python train.py --num_hidden_layers=8 --hidden_size=192 --num_attention_heads=6 --num_key_value_heads=3 --head_dim=32 --intermediate_size=768 --vocab_size=2048 --hidden_act="relu" --norm="rmsnorm" --norm_place="pre" --norm_eps=1e-05 --positions="rope" --rope_theta=10000.0 --rope_fraction=1.0 --qk_norm=false --attn_scale=0.177 --bias="qkv" --tie_word_embeddings=true --parallel_block=false --init="uniform" --init_std_qkv=0.0361 --init_std_o=0.0 --init_std_up=0.0361 --init_std_down=0.0 --optimizer="soap_variant" --learning_rate=0.00461 --lr_mult_qkv=0.4 --beta1=0.95 --beta2=0.98 --lr_head=0.0113 --max_grad_norm=2.0 --warmup_steps=200 --schedule="wsd" --decay_fraction=0.884 --decay_shape="linear" --final_lr_fraction=0.1 --batch_tokens=[32768, 65536, 98304] --max_seq_len=512 --doc_mask=true --train_tokens=265100000 --max_steps=4422 --dataset="wikipedia_en"
Each number is 128 + 24 x the weight over its row's rms, rounded and kept within 0 to 255. Layers, rows and columns count from 0. The size above them is the row's rms in percent of the matrix's.

# layer 4 MLP up, 768x192, rms 0.211, rows 107-178, columns 0-95
size [ 87  97  99  83 103 111  97  99  88  84 105 100  91  98  99 105  97  87  89  96 103  97 101 111  88  86  88  93 100 103 105  90 100 105  97 106 100  93  90  82  76  84  74  99 101 106  93  93 107 106 101  97  91  98 100  96 101  97  93 102 100  93  97 103 103 105 104  99  95  90 103 114]
[[166 108 127 167 145 115 111 163 116 108 145 145 139 139 118 182 127 137  87  88 112 131 155 144 123 155 135  76 111 133 168  85 100  99 155  84 140 129 131 123 131 125 120 143 105 148 108 132 117 103  87 157 131 150 131 140 115 150 122 138 176 145 106 115 146 100 103  85 149 146 116 117 164 176 111 113 103  79  95 135 135 127 108 147 145 137 193 148 128 123 124 124 130  60 134 164]
 [126  93 143 140 113 125 104 112 132 151 143 132 124 130 127 126 126 138 179 151 151 117  89 121 126 107 122 108 102 139 139 117 163 108 109 142  98 150 151 119 108 109 100 115  89 147 170 186 173  96 131 112  54 101 152 113 125 135 130 130 132  75 133 146 132 110  78 110 156 137 113  91 105  90 125 152 119 123 132 146 153 114 145 133 119 124 122 153 134 158 106 104 140 138  89 160]
 [101 122 164 144  76 128 184 123 108 114 124 134 110 136 141 108 129 138 146 121 117 147  88 106 134 111 123  81  96 123 121 122  81 117 170 112 128 139  86 106  96 114 128 145 163 136 143 154 133  97 132  95 142 124  83 168 127 138  95 121 111 100 143 122 104 144 197 111 170 117 156 147 137 145 139 107 105  80 122 121 154  95 147 135 132 115 149  91 120 117 137 142 106 119 109  51]
 [145 118 120 100 100 134  71 158  89  58 126 146 116 135 133 120 121 166 144 136 160 121 135 125 162 128 133  87 124 127 141 140 119 138  76 119 137  94 138 109 103 108 128 113 139 155 180 139  99 108 149 145 111 178 171 104 137 168  93 123 161 138 130 152 130 170 142 182 100 126 105 144 138 134 126 164 120 139 158 116  89 131 137 141 126 117 171  99  90 136 129 111 143 158 121 152]
 [133 108 183  93 141 110 133 112 121 108  76 111 104 104 148 113 127 126 131 105 158 114 112 132 101  86 124 126 100 115 143 147 108 116 117 108 140 112 114 126 139  76 141 108 155 165 141 117 141 149  95  81 117 161 121 157 154 143 112 111 103 117 104 140 168 147 134 160 170 142 105 152 111 112 131 115 130 143 124 124 117 112 112 120 145 144 124 133  89 125 151 203 123 136 178 120]
 [143 112 175 196 125 132 137 115 117 126 150 109 141 122 104 122 126 154 142 124 130  88 133 196 137  86 100 162  97 114 145  96 151 129  97 106 131 167 164  94 131  91 120 131 127 138 165 108 146 140 109 128 170 124 113 114 175 140  97 160 125  90 116 134 154  79 166 150 149 110 139 167 172 165 148  90  98 148  70 147 167 113 131 133 139 150 129 131 160 161  87 166 115  77 110 140]
 [179 164 131 130  85 110 135 153 104 149 136 142 133 153 113 101 103 100 143 124 147 115 130 111 107 102 128 116 104 139 119 146 156 146 143  94 164 110 108 143 124 148 146 110 145 123 168  85 131 104 115 124 157 108 141 119 108 191 118 148 131 186 141 137 124  93 131 123 153 103 160 129 132 129 105 131 143 121 124 134 157 153 124  88 157 118 147  94  97 115  94 115 162 149 139 118]
 [136 118 108 115 150 184 100  64 125 153 126 141  79 130 127 186 106  82 139 178 143 118 166 132 165 152 156 131 127  85 135 115 149 118  64 129 142 136 130 103 134 134 121  91  88 121 172 123 125 103 129  97 125 128 133 139 151  92 155 143  85  99 124 112 135 171 104  81 125 120 144 132 117 149 139 126 145  95 109 125 103 167  93 116 109 117 152 104 128 159 144 113 113 128 113 136]
 [138 129 119 174 130 128 133 121 115  65 115 119  96 109 115 115 137 140 134  90 133 132  98 127 120 133 186  87 103 155 129 137 162 117 127 116 111 166  75 163 152 165 149  98  98 151 129 160 129 126 138 122 157 112 114 115 128 138 108 119 140 117 111 125 128 118 127  93  95 130  98  80 112 117 105 156 100 164  85 157 153 116 111 124 145 124  88 148 111 150 117 138 126 161 181 168]
 [134 122 137 114 138 113 114 165 118 154 124 133  50 167 126  99 105 135 109 151 131 120 135 138 108  92 124 106 149 120 169 123 137 135 136 126  93 150 120 138  94 146 137 129 154  85 130  98 178 143 136 129 127 144  90 147 101 114 111 148 164 112 136 142  87  93 175 147 123 127 123 135 154 163 141 133 122  95 144 147 112 123 101 147 133  81 141 137  98 156 115 117 134 154 152 124]
 [103  69 123 115 149 129 124 117 121  94 163 129 127 133 143 131 123 144 138 162 139 114 121 168 142 109 143 163 114 132 131 112 137 118 137  98 116 117  98 135 128 114 139 143 130 134 126 125 115 108 141 180 180 181 139 108 111 160  89 128 110 128 150 123 159 110 121  85 128 147 110 135 149  87 134 108 137  97 139 146 124 127 155  64 132 132  92 139 112 109 129 198 121 114 162 112]
 [107 155 136 151 161 137 101  96 118 169 155 116 136 123 135 163 130 122 131 107 113 166  65 156 110 171 158 144 124 131 160 101 145 140 127 137 125 158 144 137 126 102 141 102 128 132 130  73 133 168 129 177 150 110 131 116 119 115 154 136 126 145 139  94  78 152 123 114 125 106  88 113 129 111 123  93 101 127 116 129 138 135 107 122 165 109 116 121 130 121 116 181 152 100 144 112]
 [116 163 116 154 119 142 144 105 141 114 119 103 104 105 115 105 108 136 163 128 138 109 112 153 161  81 124  78 144 129 123 125 124 126  89 131 125 173 101 144 112  99 130 143 121 122 128 111 163 118 155 150 108 129 177  70 154 126 159 163 124 102 110  99 100  93 147 137 113 124  83 108 114 120 110 111 109  93 150 110 136 152 151 122 119  90 158 166 137 181 120 128 136 135  73 101]
 [160 163  96 142 150 133 180 113 128 130 154 120 114 153 120  97 150 141 110 183 147 133  80 143 148 123 107 131 146 141 130 102  95 143 144 139 108 111 176 125 148 148 164 115 142 126 118 110 139 120 115 165 144 132 145 101  94 132 131 106 139 128 132 133  74  94  86 169  96 156 137 146 115 117  95 121 110  95 104  97 135  78  82 145  86 126 126 145 117 160  98  91 141 177 122 104]
 [121 135  85 128 142 138 119 121 153 104 154 124 153 128 162 102 158 116 124 147 115 118 118 123 127 159 161  96 110  98 152 130 129 106  96 135 135 122  92 112 110 117 162 127 145 144 129 140 132 158 118 113 175 157  96 103 111 143 134 141 131 152 135 103 111 135 144 112  89 136 100 131 109 106 160 137 116 106 112 152 155 124  98 130 147 131 116 144 107 159  91 132 113 199 111 172]
 [152 142 117 140  93 105  91 112  70 140 105 159 129 134 113 119 120 152 144 165 143 114 164 112 151 130 164 145  88 113 115 118  99  79  99 138 122 176 116 136  78 101 101 120 131 136  94 176 165 100 117 134 102 136 140 141 164  87 184 114 109 165 142 112 131 122 115 116 132 127 138 101 122 110 112 130 144  91  98 115 135 116 129 150 134 166 165 181 122 172 133 122 127 149 131 140]
 [101 149 120 131 149 137 123 112 134 124 116  90 136 124 119  78 155 107 106 153 122 168 133 136 151 126 116 104 110 101 123 129 106 128 151 141 115 100  99 139 198 170  95 145 113 137 133  98 138 139 113 112 105 124 143 148 116 163 107 144 155 116 130 119 182 105 124  71 145 164 113 161 131  89 140 110 183 116 102 101 113 105 119 116 148 112 107 112 146 158 145 146 136 113  98 136]
 [144 158 178 122 128 160 120 145 124 143 119  72 129 126 132 148  99  97 100 151 144 100 181 163 100 125 116 149 164 108 137  85 127 153 145 117 146 130 103 116 112 103 142 155 160 145 141 140 132 111 173 171 139  86 151 133  98 128  74 139 125 134 180 133 112 136  96 115 116  64 174  91 138 103 145 179 121 119 115 130  92 143  97 144 134 141  98 141 122 138 124 112 101 145 112 120]
 [127 143 138 108 144 140 128 134 130 143 166 152 150 125 121 120 105 109 156 131 165 125 168  95 128 150 100 145 106 117 124 156 141 132 180 164 145 113 118 139 124 169 192 103  89  78 120 160 130  91 124 116 147 135  96 113 128 156 122 126 124 145 128 135 131 113  76 125 137 167 144 147 133 132 101  94 111 168 156 140 118 109 149 125 141 146 107 147 116 124 139 120 122  98 126 137]
 [139 116  93 111 142  93 145  89 131 140  73 174 115  95 134 116 133 130 150  93 113 145 131 154 122 132 155 104 173 132 128 164 147 128 137 103 146 124 151 137 120  98 110 147 111 126 140 143 131 127 157 115 149  99 126 163 149 145 144 120 146 157  91 136 130 128 131 127 108 167 126 166  88  85 102 111 127 124 120 156 146 110 147 135 173 141 132 116 127 156 149 146 218 113 135 111]
 [122 111  87 127 117 167 119  83 105 124 140 107 148 108 117 121 122 104 108 120 121 136 105 148 138  98 111 130 101 122 112 127 144 119 126 142 134 136 133 139 153 115 151 146  85 163 131 148 126 142 131 106  89 125 122 121 149  81 112 123  90  80 128 121 118 105 129 150  98 147 135 145 136 113 160 110 114 106  98 117 122 164 115 179 111 136  83 145  64 121 120 103 117  91  93 132]
 [129 105 127 124 130 137 122 156 114 141 148 124 127 114 145  98 131 146 126 135 101 119 127 106 121  99 138 156 134  95 128 175 123 161 108 161 150 106 116 139 172 117 150  97 112 115 146 125 125  94 128 107 177  81 119 174 126 132 120 151 107  99 123 103 100 101 116 127 132 117 145 100 109  95 103  88  94  90 134  91 132 137 130 119  61 172 112 137  55 146  85 121 148 143 100  76]
 [174 136 127 165 127 162 134 106  86 123 103 159 151 122 124  99 132 144 132 140 141  89 135 166 145 148 108 106  86 102 114 125 130 143 124 137 129 143  65 151 129  95 133 154 136 109 202 153 123 121 161 139 115 168 150 114 128  95 161 126 124 144 136  84 140 137 116 141 149 131 125 143 129  93 213 120 166 148  99 132 150 115 151 103 154 116 132 122 120 119 128  95 137 104 140 100]
 [148  94 103 105 127 114 109 133 110 153 118 161 139 136 120  96 147 149 124 168 176 120 142 135 106 125 163 123 123 145 115 141  69 113 128 111 129 177 141 134 122 133 125  93 130 128 129 149 108 108 149 143 146 117 142 100 135  91 128 122 140 108 145 120 117  92 146  96  96 126 107 115 139  84 115  94 180 112 136 171 150 126 153 120 177  91 145 137 135 138 110 119 126  94 139 130]
 [113 143 127 129 113 153 129 118 121 144 100 177 153 150 123 132  97 111 148 123 142 152 128  66 132 140 145 153 126 125 123 155  59 145 113  81 112 119 104 116 136 179 126  80 102 141 147 139  92 117 140 100 167 149 126 120 130 130 118  97 118  95 106 132 123 115 166 141 124 160 102 123 121 159 159 114 143 129 140 141 165 149 134  93 158 133 152 126 129 145 103 162 154 107 137 148]
 [131 132 118 127 121 101 131 154  73 117 138 135 112 147 116 139  95 125 122 120  97 124  84 108 134 138 162 120 110 165 130 136 153 101  84 104 119 110 142 105 122 108 120  83 125 133 122  91 124 150 144 109 155  87 144 119 163 102 107 122  91 137 134 105  60 133  98 103 105 114 106 124 137 131 162 150 138 163 123 108 130 119 140 144 130 143 117 104 140 144 142 103 167 157  87 140]
 [140 110 145 108 145 124 112 119 139 141 105 140 148 137 113 140 108 119 113 128 129 108  79 143 122 114 163 129 124 114 152 148 134 158 117 124 155 130  99 110 108 141 153 103 143 136 190 126 162 143  95 132 108 201 121 100 180 117 143 167 111 145 162  93  94 121 107 163 131  94 118 135 188 154 174 123 124 159 151 164  99 111  95 110  93 110 133 153 117 133 177 181 138 161 165 116]
 [150 125 131 104 151  95 114 159 132 112 146 142  79 139 121 131 133 136 111 105 145 146 135 116  97  80 117 177 133 139 153 110 115 124 135 121 181 155 119 169 110  90 114 167 126 131 129 121  79 166 140 171 138 121 152 128 117 127 116 161 132 148 144 107 151 118 144 130 125 182 128 148 165 108  93 116 117 155  83 160 174 103 141 141 124 155  87 170 106 115 164 125 138  82 195 102]
 [118 144 125 159 191 129 122 131 169 126 155 128 110 145 151 100 168 115 113 140 154  90 103 153 140 109  95 100 112  92 174 167 117 116 125 134  87 106 152 108 142 149 125 147 111 149 160 135 130 116 122  86 144 122 109 113 165 149 151 120 106 166 119 108 124 111 112 123 112 110 141 131 155 108 138 112 172 194 125 148 130 142 116 152 156 154 115 147  91 103 115 123 168 141 169 162]
 [152 111 137 132  92 139 134 138 145  95 130 120  74 123  96 120 142 141 158 112 106 109 139 141 156  84 142 147 123  92 123 149 129 135 156  93 111 114 140 178 156 107 171 143 109 135 142 137 123 162 132 118  99 177 104 103 120 108 115 149 155  80 130 127 132  97 158 120 159 154 123 124 164  94 113 118 142 108 124 154 148 149  93 143 164 144 135 149 149 127 134 147 110  95  99  98]
 [116 114 103 117 152 166 109 119 153 142 106 111 140 153 141 140 127 152 138 122 123 193 122 177  84  90 124 119 138 102 163 141 115 144 120 109 134 153  99 102 146 121 106 130 101  80 151  95 114  90 132 124 148 108 144 120 123 135  78 123 139 121 162  91 133 122 101  74 138 140 166 154 113 156 163  97 153  96 138  89 131 119 115 116 124 130 113 130  85  85 123 122 131  86 124 148]
 [156 125 179  91 108 131 133 136 106 120 139 128 117 106 130 135 176 108 139 109 128  89 111 148 150 130 141 118 177 137 153 127 161 180  95  96 143  88 104 151 107  97 152 141 161 142  96 154 122  92 102 113  87  81 161 120 120 137 145 136 151 108 167 131 101 102 119 140 138 148  79  69 143  97 138 115 107 114 123 101 143 140 125 138 166 159 148 100 152 127 123 102 125 119 170 138]
 [159 126 165  87 105 113 140 138 144 110 107 123 115 132 124 147 117 112 168 113 117 152 132 122 121 119 149 118  95 121  75 138 132 122  94 121 154 132 136 171 114 132 134  98 103 119 138 129 108 116 150 150 112  64 121 110 157 109 122 133 147 129 134 196  99 101 172 135 176 139 141  99  71 115 136 115 125 140 109  87 153 165 115 133 122 105 142 175  79 126 169 144 123 103 159  75]
 [140 131 123  93 143 138 109 141 127 146 109 156 122 154 121 144 100 145 106 144 150  97  94 134 148 140 137 144 134 104 123 159 149 123  93 158 139 138 120  93 104 160 110 119 140 148 141 102 158 113 105 108 130 143 148 107 113 115  85  88 116 150 100 124 130 130 222 145 150 159  73 148 136 104 113 145 125 119 162 141 143  99 132 144 131 125  88 114  92 113 104 144 133 157  91 141]
 [123 103  81 142 151 154 140 131 124  79 104 111 145 138  98  68 162 117 113 123 138 155 162 120 119 157 148 110 170 151 125 123  97 140  96 126 130 146 145 131 129  78 151 129 115 107  95  94 127  85 127 137 100  93  96 149 154 110 159 109 127  95 146 156 129 145  97 166 146 107 151 136 129 107 147 131 114 106  97 137 127 184  95 169 109 135 144 119 120 122 122 172 111 135 110 124]
 [141 157 120 159 159 118 120  80 163 128 152 167  68 129 130 128 167 157 129 126 132  98 126 117  86 119 116 147  78 135 170 114  95 146 113 167 151 138 101 150 148 139 148 151 153 115 129 175 126 115 108 153 155 105 113 158 114 139 143 115 105 108  92 136 129 117  83 113 109 111  60 169  93 138 126 138 153 113 130 137 111 126 115 117 168 129 123 117 101 153 151 134 158 127 106 167]
 [176 133 112  91 129 140  94 104 150 148 129 113 139 134 125  77 105 110 142 157 115  99 171 112 150 105 133 106 112 129  69 100 139 153 124 136 178 153 162 132 140 131 140 110 103  89  91  93 144 103 119 110 147  94 104 150 176  85 171 145 173 124 139 136 115  85 151 129 111 144 109 112 114 146 119 117  66 110 133 135 128 114 117 133 139 127 124 152 109 126 137  85 133 117 146 142]
 [102 169 109 117 126 129 108 134 117 116 109 112  94 198 129 135 134 169 138 106 161 152  85 156 189 106 130 148 135  89 155 156 140 111 117  88 137 143 140 118 131 115 140 117 160 109 124 118 123 136 113 163 143 156 109 129 115 125  88 111 141 117 110 155 107 139 184 148 118 122 122 158 145  73 134 122 118 135 139 107 119 171 147 128 160  90 123 143 150 147 113 144 128  96 111 134]
 [150 139 150 129 123 134 159 125 131 133 102 158 109 122 117  87 114 128 140 138 120 107 135 133 150 128 174  97 134 101  94 124 142 123 155 171 103 116 155 157 131 140 137 128  89 136 116 150 106 123 150 146 143 156 198 105 110 127 111 131 117 164 128 146 105 155  80  93 132 126 111 106  68 142 110  99 138 103 146 111 111 169 125 158 115 120 104 136 132 164 142 134 169 117 104 136]
 [133 145 154  87 128 144 104 115 123 128  84  96 103 168 110 116 114 171 112 145 133 150 156 120 153 129 162 100 188 136 179 130 111 135 161 142 120 146 140 161 106 128 119 168 146  77  89 128 111 160 107 131 133 135 173 169 152 127 118 148 154 137 142 150 111 103 145 159 163 106 125 140 158 154 111 148 170 100 153 107 129 126 116 164 158 156 144  98 119 131 157 123 130 117  92 119]
 [124  94 127  78 138  81 131 121 142 115 120 126 114 145 118 119 176 135 144  94 185 113 122 127 153  96 111 105 107 147 128 134 143 136 111  91 117 127  98 118 114 161 105 170 120 176  94 133 106 128 151 142 151 103  74 168 150 184 126 100 134  92 174 118 120 145 143 136 122  94 151 139 134  86 122 126 140 117 139 151 136 177  99 100 111 112 156 129 113 132 119 106  75 131 107 119]
 [127 137 126  66 111 136 109 103 132 148 123 109  52 137 160 129 131 128 108  89 128 153 119  87 142 143 144 160 163 118 125 159 134 136 124 131 109 164  90 104 112 146 166 183 111 113 149 132 203 131 147 117 130 126  85 120 112 110 151 132 103 137 147 119 127 108 118 138 106 162 116 101 118 119 100  91 168 108 149 153 141 132  97 165 134 119  96  96 111 107 161 131  83 118 147 138]
 [130 115 142  85  98 137 115 120  92 162 145 125 123 113 168 126 121 125 125 101 126 130  93 125  90 155 142 139  99 145 100 103  87 127  95  65 128 106 106 110 116 131 136 138 119  94 147  99 135 132  94 127 121 130 119 100 136 125  93 150 121 117 146 127 104  86 111  87 110 111 155  97 102 135 104 104 132 182 135 137 162 152 134 157 103 149  91  60 124 109 135  76 143 153  84 112]
 [122 169 167 136 128 158 107 109 161 126 101 110 110 123 101 116 143 115 104 156 139 125 150 141 109 103 134 122 114 110 150 121 146 104 134 137 118 117 133 107 148 140 114 155 114 113 142 145  89 159 135  89 146 129 144 136 146 144  78 182 103 153 112  90  95 115 118 125 120 122 124 106  84  61 122 121 123 104 144 147 111 138 132 130 150 152 124 123 135 128  94 136 148  84 117 166]
 [143 169 154 128 119 168 129 121  94 186  96 153 106 133 142  75 106 120 130  87 127 129 122 142 122 142 111 133 139 132 165 133 165 120 124 149 111 142 123 121  98 170 116 145  99 168 108 140 100 192 133 160 111 112 128 138 106 141 141 101  97  89 155 145 129 115 116 152 111  92 108 132 151 129  96 145 116 161 130  64 149 101 129 121 120 114 146 136 172 126  95 102 107 124 140 100]
 [135  94 142 180 146 136 120 144 116 142 125 134 129 116 144 130 144 159 170 138 126 133 147 110 133 115 125 122 101 114 124 166 149 125 158 156 143 129 132  90 138 155 165 170 144 143 158 146 147 120 141 119 137 122 147 104 127 116 120 112 135 116  97 132  99 178 109 119 150 158  98 122 149  99 139 114 109 139 123 107 139 156 122 136 154 168 156 113 118 102 134 132 124 122  77 126]
 [163 146  81  97 112 115 116 166 114  98 148 107 124 127 168 123 133 131 150 168 161 139 110 180 122 141 122 104 138 117 159 158 133 159 170 113 110 150 140 141 107 145 117 135 130 119 160  90 121  88 161 146 119 104 122 124 162 152 120 135  95 123 115 106 154 147 108 138 104  95 116 115 129  77 142 152 158 147 155 126 142 118 119 122 140 119  89  93 105  93 137  97 101 134 117 135]
 [124 155 123 133 122 173 108 143  86  99  61 124 153 117 174  93 113 122 140 130 168 142 152 150 146 172  99 136 143  91 132  79 109 131 146 130 171 119  98 133 132 141 141 113 114 128 108 123 124 148 114 136 137 109 147 157 135 139  95 162 132 179  90 124  90 139 128 151 119 133 137 152 152 132 110  67 155 142 181 153 124  96 154 132 159 109 126  93  97 104 112 117 127 110 187 137]
 [131 107 103 115 132 139 139 124  91 136 108  72 146 125  87 121 109 143 143 198 133 128 122 139 173  99 143  94 137  88  95 123 134  97 130  93 143 178 111  88 122  57 169 124 146 166 120 120 159 125 166 136 157 132 137 149 151 107 113 136 119 148 133  81 138 151 131 113 111 118 138 114 135 126 115  98 111 149 126 121 129 124 149 147 135 113 118 108 132 159  91 141 137 155 133 120]
 [146 160 169 147  96 106 111 156 123 123 140 115 125 160 121  92  79  97 144 167 127 163 158 102 143 152 173 118 162 121 115 133 129 116  84 132 155 115 115 121  93 135 150 132 120 115 142 109 119 139 162  94 141 121 123 167 112 112 183 211  95 109 137 141 125 120 141  99 139 151 119 119 130 157  85 148 160 148 107 157 129 119 134 134  98 136 123 149 135 111  90 125 144 151  89 117]
 [108 154 101 175 133 140  83 107 142 164  90  75 109 112 147 125 120 132 136 142 122 150 157 121  99 160 161 102 114 123 127 161 102 152 157 129 156 140 156 128 115 141 160  93 161 131 135 134 137 124 143 122  97 123 144 144 141 119 123 129 128 142 105 136 140 139 127  85 139 142 113 161 115  92 133  92  92 131 140 147 114 143  70 124 122 154 210 145 111 160 137 140 133 128 104 141]
 [ 96 110 103 163 102 120 132 113 118 106 110 135 129 158 113 106 161 118 102 129 159 121  92 156 148  91 113 109 141 159 119 107  82 148 141 126 128 147 107 114 117 149 111  82 125 121  88 155 139  87 112 147  76 150 134 137 141 170 125 115 115 129 181 103  64 124 117 124 136 119 139  97 112 129 109 131  92 124 163  72 138 104 154 139 182 164  92 146 145 130 141 113 133 112 171 102]
 [152 145  96 152 111 145 162 129 139 158  87 131 144 152 127 116 135  88 113 149 101 128 118 127 148 103  84 132 138  88 106 126  98 124  95 126 139 120  90 118 115 159 114  69 147 154 125 111 106 107 115 150 149 103 115 102 138 127 118 113 103  95 125 122  87 178 138 135 139 126  76 147 121 121 168 124 117 115 102  79 146 146 129 154 139 109 154 111  76 124 103 112  92 136 119 107]
 [122 108 109 109 121  96  98 167 149 150 106 134 112 131 134 133 157 131 137 152 130 128 116 124 131 127 123 104 126 137 100 130 161 143 114 113 155 142 141 126 104 115 116 158 100 149 116 100  95 165 188 114 162 139 120  55 137 147 105 130 114  96  90 147 105 120  92 119 127 150 107 142 130 112 138  95 127 125 122  96 141  96 149 100 126 131  79 106 130  98 126 135 125  99 130 144]
 [114  59 111 105 138 144 126 136 141 122 137 183 141 107 156 117 133 114 100 135 147 154 142 121 130 153 132 107  88 100 139  90 154 173 122 146 155 132  92  90 146  79 150 146 125 110 159 118 120  94 154 139 127 141 121 114 158 135 165 105 123 115 127 152 102 135 130  85 134 151 151 130 139 143 134  97 109 130 140 151 123  97 128 135 109 134 132 106 141 139  59 166 116 106 137 138]
 [134 162 124 118 139 157 142 105 149 139 162 143 123 122 145 117 138 106  61 120 138 117 128 102 126 137 125 121 154 148 136 153 112 127 118  92 129 145 129 116 133 133 133 200 172 142 132 172  84 172 157  96 115 150 100 143 142 150 140 135 133 115 158 141  81  96 146 100 105 115 134 143 149 156 108 143 130 115 138 166 162 166 117  70 142  91 122 136 154 142 124 125 114  99 163 156]
 [123 134 141  97 140 119  99 108 122 129 149 163 161 145 108 120 121 158 137  77 108 133 146 176 120 170 127  92 125  82 114 127 108 157 135 129  93 122 118 133 137 159 194 128 174  97  95 130 132 129 138 155 192 125 126 130  98  96 111 165 117 140 100 111 111 101  90 137 143 134  83 118  71 187 174 100 123 151 137 119 174 168 132 129 129 102 113 161  97 154 160 160 143 168 135 136]
 [156 130 147 145 139 127 123 151 123 156 138 136 138 105 112 110 130  89  96  94 171 162 142 153 131 135 184 129 105  90 123 122 127 109  99  99 118 106 139  84 120 128 113 179 111 137 102 178  92 149 139 118 171 149 159 100 105 111 127 122 125 167  87 122 112  85 149 150 143 108 113 177 118 125 111 116 119 135  91 188 153 145 147 164 124 119 115  94 162 133 147 134 163 117 159 121]
 [106 122 115 104 127  94 139 128  82 122 139 156 142 159 167 155  86  85  91 135 162  88 140 151 126 160 130 109 102  82  98 162 148 135 134 105 132  82 139  90 136 140 112  97 141  45 140 133 123 116 133 129 137 112  89 135 127 120 122 103 120  88 135 132 139  88 120 134 122 108 164 153 119 128 144 107 132 136 125 150 159 125 107 127 115 107 107 118 158 114 121 106 127  89 101 145]
 [150 115 151 130 136 151 112 149 101 121 122  95 147 156 126 115 108 128 154 142 106 146 144 128 124 139 125 131 122 115  83 136  86 139 191 119 135 106 146 168 172 161 141 130 150 127 162 112 161 115 116  86 111 117 180 135 107  96 142 160 132 107 157 136 134 125 130 124 210 142 149 135 159 106 138  87 123 101 146 163 125 159 153 121 147  75 167 151 142 136  95 127 123 131 105 126]
 [135 157 147 137 131 130 169 114 134 100  82 118 108 134 167 148 153 138 115 110 131 115 133 187 118 152  77  88 113 160 133 159 115 121 134 112 171 123 118 136 154 114 119 115 128  96 134  97 132  98 154 168 136 119 132 122 123 138 155 145 117 107 107 122 130  92 132 133 131 118 153 128 108 149 128 113 141 123 104 139 123 154 170 112 180  84 108  73 130 188 113 153 142 201 108 130]
 [118 146 126 152  98 181 128 141 169 108 110 167 125 123 144 121 106  87 149 132  91 132 111 140 126 168 103 134  99 132 115 133 159 132  76 156 141 124 144  74 136 123 147 141 158 156 109 129 139 131 110 123 105 151 125 125 113 127 112 102 164 117 144 183 146 151 133 128 169 133  79 172 124  92 126 121 120 146 129 147 122 137 116 111 166 136 148 101 142 170  86 142 114 137 116 105]
 [ 77 134 176 122 106 139 145 160 122 151 116 141 139  91 163  92 143 113 189 116 119 110 127 165 146 112 130 120 126 116 159 149 143  94 153 119  75 152 116 103 136 139  82 102 151 127 114 150 120 137 120 159 147 139 104 131 121 120 147 118 157 112 144 129 125 129 142 140 108  73 101 127 154 125 146 119 129 128 114  85 130 151 105 155 126 148 164  84 104 114  99 138 124 141 135 113]
 [126 152 155 150 119 100 121 154 151 121 151 135 128 110 115 159 141 126 149 151 118 147  90 178 117 176 125 112 117 133  99 116 207 102  89 102 135 127 107 126 127  95 157 124  80 151 101 125 159 123 140 106 134 131 166 133 127 167 136 119 118 112 138 119  97 161 143 112 129  83 152 129 101 183 115 122 138  80 100 159 140 111  90 124 117 130  87 106 158  95  84 119  97 133 113 132]
 [156  69 132 137 112 139 115 160 109 122 138 137 157 164 113 143 120 147 163 158 151 143 155 161 146 178 127 156  82 107 128 133 150  97  99 110  95  79 128 155 109 104 172 161 125 119 123  83 134 158 128 168 131 132 157  89 103  99 122 155  90 112 153 120 139 155 123 151 123 117  91 118 140 120 131  88 126 132 122 139 161 116 135 151  58 147  87 132 127 122 181 156 151 135 128 141]
 [136 151 143 140 131 156 110 164 133 116 113 167 135 165 136 165  89 169 150 102 135 117 126  89 181 159 169 164 107 105 103 137 113 129 100 122 145 179 107 161  69 121 136  87 101 161 106 174 158 130 118 143 126 118 151 118 103 188 143 101  90 144 146 132 179  94 112 129 127 137 131 171 162 151 117 127  99 111 141  93 100 153 118 137 135 138 144 140 104 103 135 193 124 103 128 120]
 [178 149 119 124 189 151 103 179  89 122 134 155 140 117 108  76 104 145 159 125  79 124 126 111 150 106  75 116 119  99 118 139 137 131 110 123 110 152 135 107 135 122 154 162 144 156 135 121 155 117 135 116 163 129 137 143 115 132 137 124 143 129 151 132 117 111 166 132 117 120 131 121 111  93 154  76  91  98 131  85 145  73 108 145 155 132 146 135 116 135 142 118 138 137 133 142]
 [104  99 139 142 115 105 103 123 121 108 111  80 163 113 143 140 132 148 123 150  92 124 160 122 137 145 108 112 124 146 107 155 133 115 136 101 157 123 143 132 154 153  92  77 134 110 176  99 160  86  82 141 126 130 155 167 145 144 177 116 138 102  82 108 124 127  88 131 150  96 132 145 117 143 156 163 132 119 110 146 119 153  91 137 111 132 172  94 124 123 142 129 144 111 126 104]
 [136  76 139 154 107 128 102 162 117 129 129 143 137 111 100 136 130 145 109 119 136 139 158 131 131 124 112 142 125 163  83 138 122 124 121  49 115  83 123 136  82  96 126 114 142 120 156 140 144  61 126 145 138 156 111 144 166 177 113 131 136 110 121 125 121 160  90 103 152  69 143  95 108 118 149  88 122 121 148 155 128 100 112 119 122 133 156 122  98  86 113 102 151 118  90 179]
 [ 83 118 119 121  73 126 141 120 108 140 131 124 104 146 134 111 161 125  97 113 117 121 114 100 138 123 129 110 109 132 181 145  89 109 148 169 105 118 149 135 119 166 117 102 130 136 124 146 103 126 136  81 103  94  83 123 136 126 138 103 170 161 113 141 129 115  96 141 114 108 113 117 144 150  80 161 166 163  97 142 153 122 142 133 115 100 132 147 143  94 175 103  92 124 142 111]
 [ 90 114 108 165 143 126 175 104 115 156 132 153 120 152  95 132 110 167 125 160 103 129 106 112 142 108 133 103 169 148 105 119 162 165 166 163 138 153 102 105 103 128  97 144 172  86 150 101 140 148 139 146 125 106 135 136 150 108 137  80 128 148  96 139 119 127 167  89 115 166  95 122 141 124  95 115 117 128 141 148 160 133 129 134 117 137 123 157 112 129 153 157 145 149 131 191]
 [149  80 172 130 143 100 131 106 143 110 136 131 151 122  95 122 114 123 104 143 131 142 134 137 134 103 137 113 114 154 104 142 124 118 123 111 141 119 124 129 148 164 122 110 159  96 117 139  97 138  98 145 138 114  96 179 140 157 107 150 129 131 136  82 115 107 121 125 108 156 133 126 132 148  75 128 135 103 150 125 127 150  86 161 157 122 174 164 136  88 202 175 146 120 103  99]]